{"n_layer": 12, "d_model": 1024, "n_head": 12, "n_kv_head": 12, "head_dim": 64, "d_mlp": 6144, "vocab_size": 8192, "activation": "tanh_gelu", "norm": "layernorm", "norm_place": "pre", "norm_eps": 1e-05, "positions": "learned", "qk_norm": false, "attn_scale": 0.125, "bias": "all", "tie_embeddings": true, "parallel_block": false, "init": "orth", "init_std_qkv": 0.0226, "init_std_o": 0.00461, "init_std_up": 0.0226, "init_std_down": 0.00461, "optimizer": "soap_variant", "lr": 0.00161, "lr_mult_up": 1.04, "beta1": 0.95, "beta2": 0.95, "lr_head": 0.00486, "warmup_steps": 200, "schedule": "wsd", "decay_fraction": 0.781, "decay_shape": "sqrt", "final_lr_fraction": 0.05, "batch_tokens": [131072, 262144, 393216], "seq_len": 2048, "doc_mask": true, "train_tokens": 760900000, "steps": 3203, "dataset": "wikipedia_en"}
Each number is 500 + 40 x the weight over its row's rms, rounded and kept within 0 to 999. Layers, rows and columns count from 0. Numbers have three digits each. The size before them is the row's rms in percent of the matrix's.

# down: layer 5 MLP down (transposed), 6144x1024, rms 0.0582, rows 4795-4819, columns 512-639
# up: layer 5 MLP up, 6144x1024, rms 0.0603, rows 4796-4819, columns 512-639
down4795 104:535479493459562525489506534477455521491513504478518525561530518453530412450531455569524558455468543502535460492483478526495452474495523537485565526563485549446448437513484543493510611473533440496607572531452516529518545495542494503567569452464481462492514465472577508492524508577470454461565495482518488496463527494487560470442543448525490482503509524450599518439488421443433523483476
up4796 096:510500508513539472576547568504481579513486518517469495467550458463422544545431488465518541486497491566504531463518497547410482536484519509494494554562444459435487472482482489560465533478527457523562488538519503523443483487500398496539531432507532527534486508548535508489470457436536534480532475480541495516554484410515524517434483483466481587498448491540496477464502568464430498520479
down4796 096:508520458468449484454489437430497444494478448439501509506497466408496477481456525528488582533519463517580493500498487554490524516451516476472513471570519501472425496442454498521487541502460490524478551467568449548464528471497456472552528535475473517493477551488502461525435434493470497537502507473466467501429545527501534535479478514494469520430578481457576485481450496502517476530483
up4797 101:578402503508580490508554507477549528536404507559534495517522449552561489564535517486488513546508477485520485475453523490580492466525537497443437439494478527459507475442584466530631536446459523450558521534526403482479468549389492451446495496528386456453438492505536555428473507487513465503475453462525485470512590535507527421559508512514486438490495501484506501527505464455568519514488
down4797 103:523583497505549457439491445531452531518547451474496462524480434474496519435454498497487400485547556505545504563501512523388481506400500558488519539507550509497489535528465514548544507543514483449539544370549551505472471445452462576511457510564533530496516551449426523538482527546535525484592523506520479458469474415545542438504532470564560506497554459505489547548519522549482500492517
up4798 095:508560440517492541459598590439449490530526467530647461511588486491502484495588520472490501485420467548530426471492502528550547549517537505480507461484443512463539476494465561509495459521543502479509534484529463499498450519484527534469531508485580484481490527517523489487542520432585450472428515512593534503552511516551486456532455433498497459466508560425529493485506501425450488457479
down4798 098:476446561533483440477598511510500524511485550466477431501500489549442455499488522603536516500495464503526500472507490550507458454496487475619505500545502497535532507540553482500579539417510528481577493520472481572468531567565589541514494516470492491512530502518522485498507491486523427495445449463461493523519495503571492492510528465524545473529582571539510500563481512403531512464457
up4799 099:511502531526513469466481506487475498449520501553528518537547504593432518497551480504437497500505502491454513523550499513465566546459427577545530427445474536497549469436478488505519553524471517477475426519431507524516526522513516489610515475475497470429515495480510516563540575485455516517487518509519418510501552555488520512524552587513528440556505466533508525463492399524509508465535
down4799 099:520473468556479514501475555534514462508450442529485485559564538515431475590516504507505497533496486394502493572550485513456455535501510498467475506540467483452509537530537536488545523490492495540557429529481421540452453558496410468522488500552553446449523486556556428427538491472500533456527505509535424446457445505515535515498474467528500424441522457554502492521482521551463406458500
up4800 100:549466501464511487501470557479480468569474474525529483426478485500480565424468461518633517463501502467541461528487581499556459459479529499490463477516503454512511557496506497535555482483414513533453525562497501489547545485516517537498469447521474405484461525507551440422466465520553574538549478531501577529498525427498435444513453500497549507439503519522472491498504483459514505505516
down4800 104:501537502554492460471502506437439475522402457518524420497567543513530467536556485511509486484476470496580487484475473466481542504437533473543518513563553500451512552515472402469503454560517560542535512477453467501456486512499567548547516522551550504522522437474548484476540505513559561496475538425514532506553505473565447443481428512559547513480422463467515513454504428478597485455452
up4801 090:557514476487515571509480498462470499504554520510496543501475513597523443476461522461448517499466464505498529399536459520496424454445518484514482433513454513554538500502529533426507515480512404518528531442498458493527557539452507440544508552524491459506524532562513509550477460549460448449497541519514438513448536502506580447547561459464538465562478470513529516470492498539502497514562
down4801 091:497460496441564552438492462420471494500475563486405501549545522504531488484473500451482519492490532458507498482593472524571486543521508506490492446504528557500564455480505537482514540494550500529476521513442498526495478476462489481525424444427542478590609596512565570532531494497460510520535581474490455458499548536424498504456553548468525515444531411505437496515474447453552593428481
up4802 100:474535591455413477544502509482509520446537403501460518517507498520426474462504501459526524489499430530531432471474447492504473538478512494436499535573492465511470498515500533503530524449567482501504476470444474501522524477477526467562526490463481481423500499515545472487518486460578449506498513493540479557506448582442434458535521433474519499433537436490581513534498525548561457426449
down4802 104:516438530571429484481510496418517491481514513510557569509545487492553542455502485465444526504488454486516515500498515506468543486493482485427541529563658470568568491543526457503526485478531450563419519502534479456454474460481542518486452486513487496526491496448518558514552459442461513465467417532527482502545486539484476544484451557524540485539494464478491501453516483521497494444497
up4803 104:452472367419546429518537477470550504530530492445521537498464514461482465476524524437585446526441455445487516562505514521454488517472467516456604549531446484496542511501544549501544458476531570503522491556497495455447521444510491509493473497450460488454487575540496498467500517496512449452524529446486485475535498491502434495516446521508459494513465534448513529514424536467498529502518
down4803 107:476514492548614436532538465471443491537510555502477483511480539510503431448458491473505517601474551457441471527533521534507514504458537548508488450508541529459524479528490454455500467451481450458570454547514536561469545482450546424457515470476532554503464539484430460527542500483553524482483531541518495586453469490525501539506476558461514572482474530500479533517507512501573451517485
up4804 099:458505445464519439541438452478543496442461553467494501522632445478491577489504421513453456433513584540509504487456435502594466499444522486457487463495537554471454488523531504520503556545462539515492523498489517520468505417555523458485469551478525462546492506495551530597471525433493505484482482432443477456541537521494459489493548473498496516454501527506452501490432546440490524505527
down4804 097:510536478453509530487552534519443503448480511483487530445523509560474523463455524520568538506481494483534521557459502465443520521483482525497489458498504505501490503420563544517502417529501528542547473473509519405417512539458520442423542463570591513545527479484467493511575531528460514522527531556522445488545452487511498536433523501487498441491537487485553514496543607472524483522536
up4805 092:548512468483477472496517498510442582483519421469523468548412480505476481509479488475479518490456449537451506403489476428526521420493529477508458386432491445545504511478469538477505478482524501481525464474519508492546511426527501424503540493493540502524572541483392460526477462510510468492564502568457486498469462515537474501540443505538506513499532505519476506529474514554504510505485
down4805 099:521525527545449492482476533463457472536518475534463547527544505480521487525512486473447449469477560471548420480491468490470526493563587478501466529500565528399520528507490479495499492502452550587545441504529526468544564504529545461472514462527401490448559453568463544488472485557527392474459478465478535495492539542495592472561468460463484568490445513452526495479467485440531529452524
up4806 106:454505499475495545484480504529509526505468482514437474469518463459465505526487544507476445516448461509479447497492610587418530578538515521466514471517432612509467444483444518487612515472444481524496476481505551501508507460486491501463485457526476433509526522570477469525489510513546551549446461527526482550432521510544507535530470484489502472452493481561483500501541469539481494501557
down4806 105:527468472507588452509482484471448470517476525514553478445488505459486571436483374535411497473519476529456546521472481377519504517497527513472496581469518480498482501517442479454510507527523492487386529458488502445550443544525449545442505510467446536474429539478540522501463499417533470497484509453491502441451490540431554476468488513536430471507428444456524475550449476510500526503494
up4807 107:473534542493516447501480452547478469541460468482440486481531369540483483427525487515448481492510496469485517498455423529570474545453484456525486485451631493566500562495551527422476507508482522535528521363442511493529568481536520514490577520568495523512467606550516532529454536541563515547503475530521436453472502566531465450518490476565547532478573526544473498518488546483511522494481
down4807 102:578493500470506491468551461492456444498528579523550509477453517521574524550460546481492540468462461488560569506502584510500505451440509450508504493463534453475528495460475606598486537515474471550464497437566486520545431438489530512486508454468496534554494548491498518523600512522472520518474536530477485534451420531493518534493542435477593487524492518505441435508536507553516500514458
up4808 096:480502532507443539561479507485526475522549423463559429562513538454527526434567436505536422475477488501506482490480518499483484468471534502476489492440579503527547517485495520594538451513460530568447454429507396425438479462505567458516472467483518534511478542500478549521496509455590503501469501468534452620560581455461493511469463492453439470534459461504563559445535531417516498523467
down4808 096:481465526545476531496512472497546499484484447521453489472441461483476500494490609531537545554460537549432480483438505488579450496459505544450502582473505476514433572511568447529522467456430535500503429482496479511420492547500559553514472481505545439498450519510467507442393478436476564484504529522499544518525552511399541533559538428488482556426442545545480489482440496514499484450525
up4809 096:462538515536540519513569536555526385491537464548502518488516434502459533507469445507424455411534517525517535470487539537523536506535444560483529559497479551511494535456574491416502525499509558558508592486458541466452471525487571447476498508522548501518510475529527421551553493546441472509575482555491514473503550554516483568657479517428470455514488561431483468472465452515459467411550
down4809 096:503519492511470515497545518533538523523502450439513389510471505476449539493545524475497476525525481470466449524577506471557472441520500516500514493467442470528527514446519475500472518478494525437504499461461554502480528522521476521494524479506457487483456489537474549421533567474421506423507440505413444552528539470485491504494431445501457488491501523495520576512534481529487483448464
up4810 101:537545473527428502512417552433587445498503444538527455517480504465578506495518475469525416450514501474561470514455498525483529527513531549449547543519530470502457462532411458495473427496482464587549544481499459471517480538492487412505485572502549503512563451513497525561482483484576509475546479506560453402503508468454527532476453454554461503512449499506510461531494453510511526500518
down4810 103:536499474489441476553517501515369533539506464490507463491518484464496505532499505468528496459532426503505492488491466508519555500491521476535451462458553554593516530414417458530519472486481544584573502461514473389450528500461499427478447478495506516504534458513469399541457494525469506421585549572505509519561467459431545473585503476456503480508507507491512504492496494494554488499508
up4811 096:510510490463453525516537541474510493486483444534464487532499562512491497495520552574467507439472454487443541484533440524502570501464489586509522520518542518528466489552541513489473534482555510455498519514453469458421444542453494460468520522502532488524511452477486511484471451452522478495474479447462477517522513598506509477496535520482508504452436483531480476555524555482519512470472
down4811 097:551501561504489485482418555428417497508474495505497482449535545542556472557471467474437548488479491476560501495469518541483523450486481492496486506475514481487518500494463456494477541479577462531511527506581460535505437518518569492457505515520525534512521491528481489436511494544471465513561545483477550467491487508410486432487500459507515509547528559577546455524597465493468519477508
up4812 102:485453497492487484527536502547494444598488483468480477418428485493511492550464473543497504514483564514470565490513455514434551455583528542493460431486496473485558574497512440511564526534521520474515582565490463513528523485569520582530463471514462502580510489485512502448441536499565559454515538547499483466475470465419524558510411508554464485444480533550513517463397538437490508460469
down4812 100:551470460518526557562495378516472485495453536484416567514476458556508530546530443497548506524490514452558527436473507449561585513499613519596507535531505515457491565478497527505568511515486482550531497534432498474519431568564451536604533524535535511524457449497512509516457498523468445549482480465485500469485514537475481470524499460439516507542495557548476561484548528494536455519450
up4813 091:474452558498557497421479402510577456429419520436441486507520489506454511539504520530467474479598479463440504545431521537489465472555516561517474548477528410541440480452459539455533433444463525477519517521532526513506555469557436518412400480418537486526432436557449477458480498401504482560504526483549449529512504500541482407515425497569533455480511566491479512404547536517554530493422
down4813 098:506529470492473524474467518537461583532592507500540538463431485519565451492394466417501522490500554582511506530382407409551430527452433523524542483493504512443475564512442473539556464485595439499460490460538470512501491469519466553464430524503552509530523458503529522499471483554557407468507513463479563495447470502462501484464443498516553490562526517529523533493541473516517570473447
up4814 099:411567477542457485401469511508493556568501549504493443518449479590522509602480540543469556473504526512508536585521460576504484537530477523494475548542531471483545524507492552494500494480520421500469445545471465466429545497607492472469510529576487480457577502493468523581514491570564447521422504491494456488448524495489492510518505476492527466415480514483468467446494475524534543455505
down4814 101:446442493482419518459544479428513418470595487558442446530566550508569570483535494434465477564481483524558525429480460529539482473469529499537502458560468465417531459549488582477529523513556549515479542515496529468476430507442472541481457567541507515598551410489554465465499502503472479531541447467583490474497513453491506449530523534545474490530484497506500541460504486515563543537494
up4815 088:597433465408477458467501496502455452496489513507493461487484475493477490507541437486414541489467575429484491477420557476494518477474507454520568525471455515510520461547470497488486529494514530534486495513503491453547524483508408508472482505546585515454441521510479478441557536484574488456374423492529514474517491478490471504490485555560515501412541529496494532461486481397578541440447
down4815 101:565489453508468469545443484506441525512552514463492486470488530492488461513434396535586534438505511498524500492518439606451480572487559410507556579569506523531537498507474509481474478545544442483472459499512515478530456469452481498456507532455471497562425501550437486457501447536401498439475398466424471564515461492494548518491481511461486501512497527442456510504470490506503492564462
up4816 096:586575442520387447508505526480459587547512463571512507544483518562473474498451549445465468443434444437551524527538425516500512463494460540544530484533483400548430521505478516502419513435509492596429514573512514518443494494503511509566557519467488462563493531586494506515533544439577484355520527503583464503576524479489541460475470548500465570510517503498513488470460518498534534510533
down4816 097:479534468538586477485527433435509531501493610541497493490488514495538539492521454500515499509499513508447486491486496501468473496543438485538508502504491488548526512470541538487478465492479488527528476455465451485513462491514535464534419509557443508409459510522509482502449432455574503557471509501524476489483538426522443457528582504494519511518502532478525559533541495498522509457548
up4817 090:512565509436502418462576500513506550483531524428460488468488491470491521525548520568476484431537551501551430533470511512578527487528487521470465475572452493469496506480492423490476518428521567559434480484528459537542483572463477467546529459522517480514512507437541487465497466521590543516471447511514569495529463572431499523524537425497530484458463484474528534532515456526558423542472
down4817 093:486476454459479467569560458424504450508512540531512470512551438516587530603515503506525539444499559498566469514438562425491576481547502461506417531465453496476498526542459510438481472433502466497498490540487477531446535466446453446505461513473501553482488536507503465490425459497485491482503473537521535490554502479560489470443561522496502518452451502445451539510499477540450519471496
up4818 094:504460530553478459486521495477491491463434481494444518533480457578493487507533488549503449566512535447469537458543522546534474541474478502552437498543470479492555459495491449516483467435515483444396501510539557493390498483409493545525496435466520476532549471454507492453584445577540496497435494505547542483537522490514524456525458484501403517476540533562514547463509500518469506445505
down4818 093:514481485560506455529535518458486497398470484513598488509527493492552451484549491538480531492520459475494430521543548474504430537490454532470464520506509552434559561536501496448525489499519512490495572483489470477547518472489497488462497593469532488546469470563482499474485521455506430505514475523522498552472492524457509569466474533519570437540561464482542554485518503557517458493533
up4819 100:507540478528479501478487603492490498440499487460538490536500438525482531510412462535463492519563530411489442496462439512587477502564532507454514497566504478487520467517527419497494447469592493504551474540508506486480537556545497511508547486579507541487489488512468445458452478543442438559461468413488537497553441545528483532477488492528467471460461502465511547539492475461465541606457
down4819 101:505554512435608435467548527503488491439480518443448498475536549494452476472512394505522483474483477487416483557474503518536469469459501483419504490490439492546504544404471510576501498533417480587509530481526489417531532548484460508541500507477498533415546532362459428551510516437541498511501507525522514483554477466505432457533471492518428547516515467553506513496552518524490513524484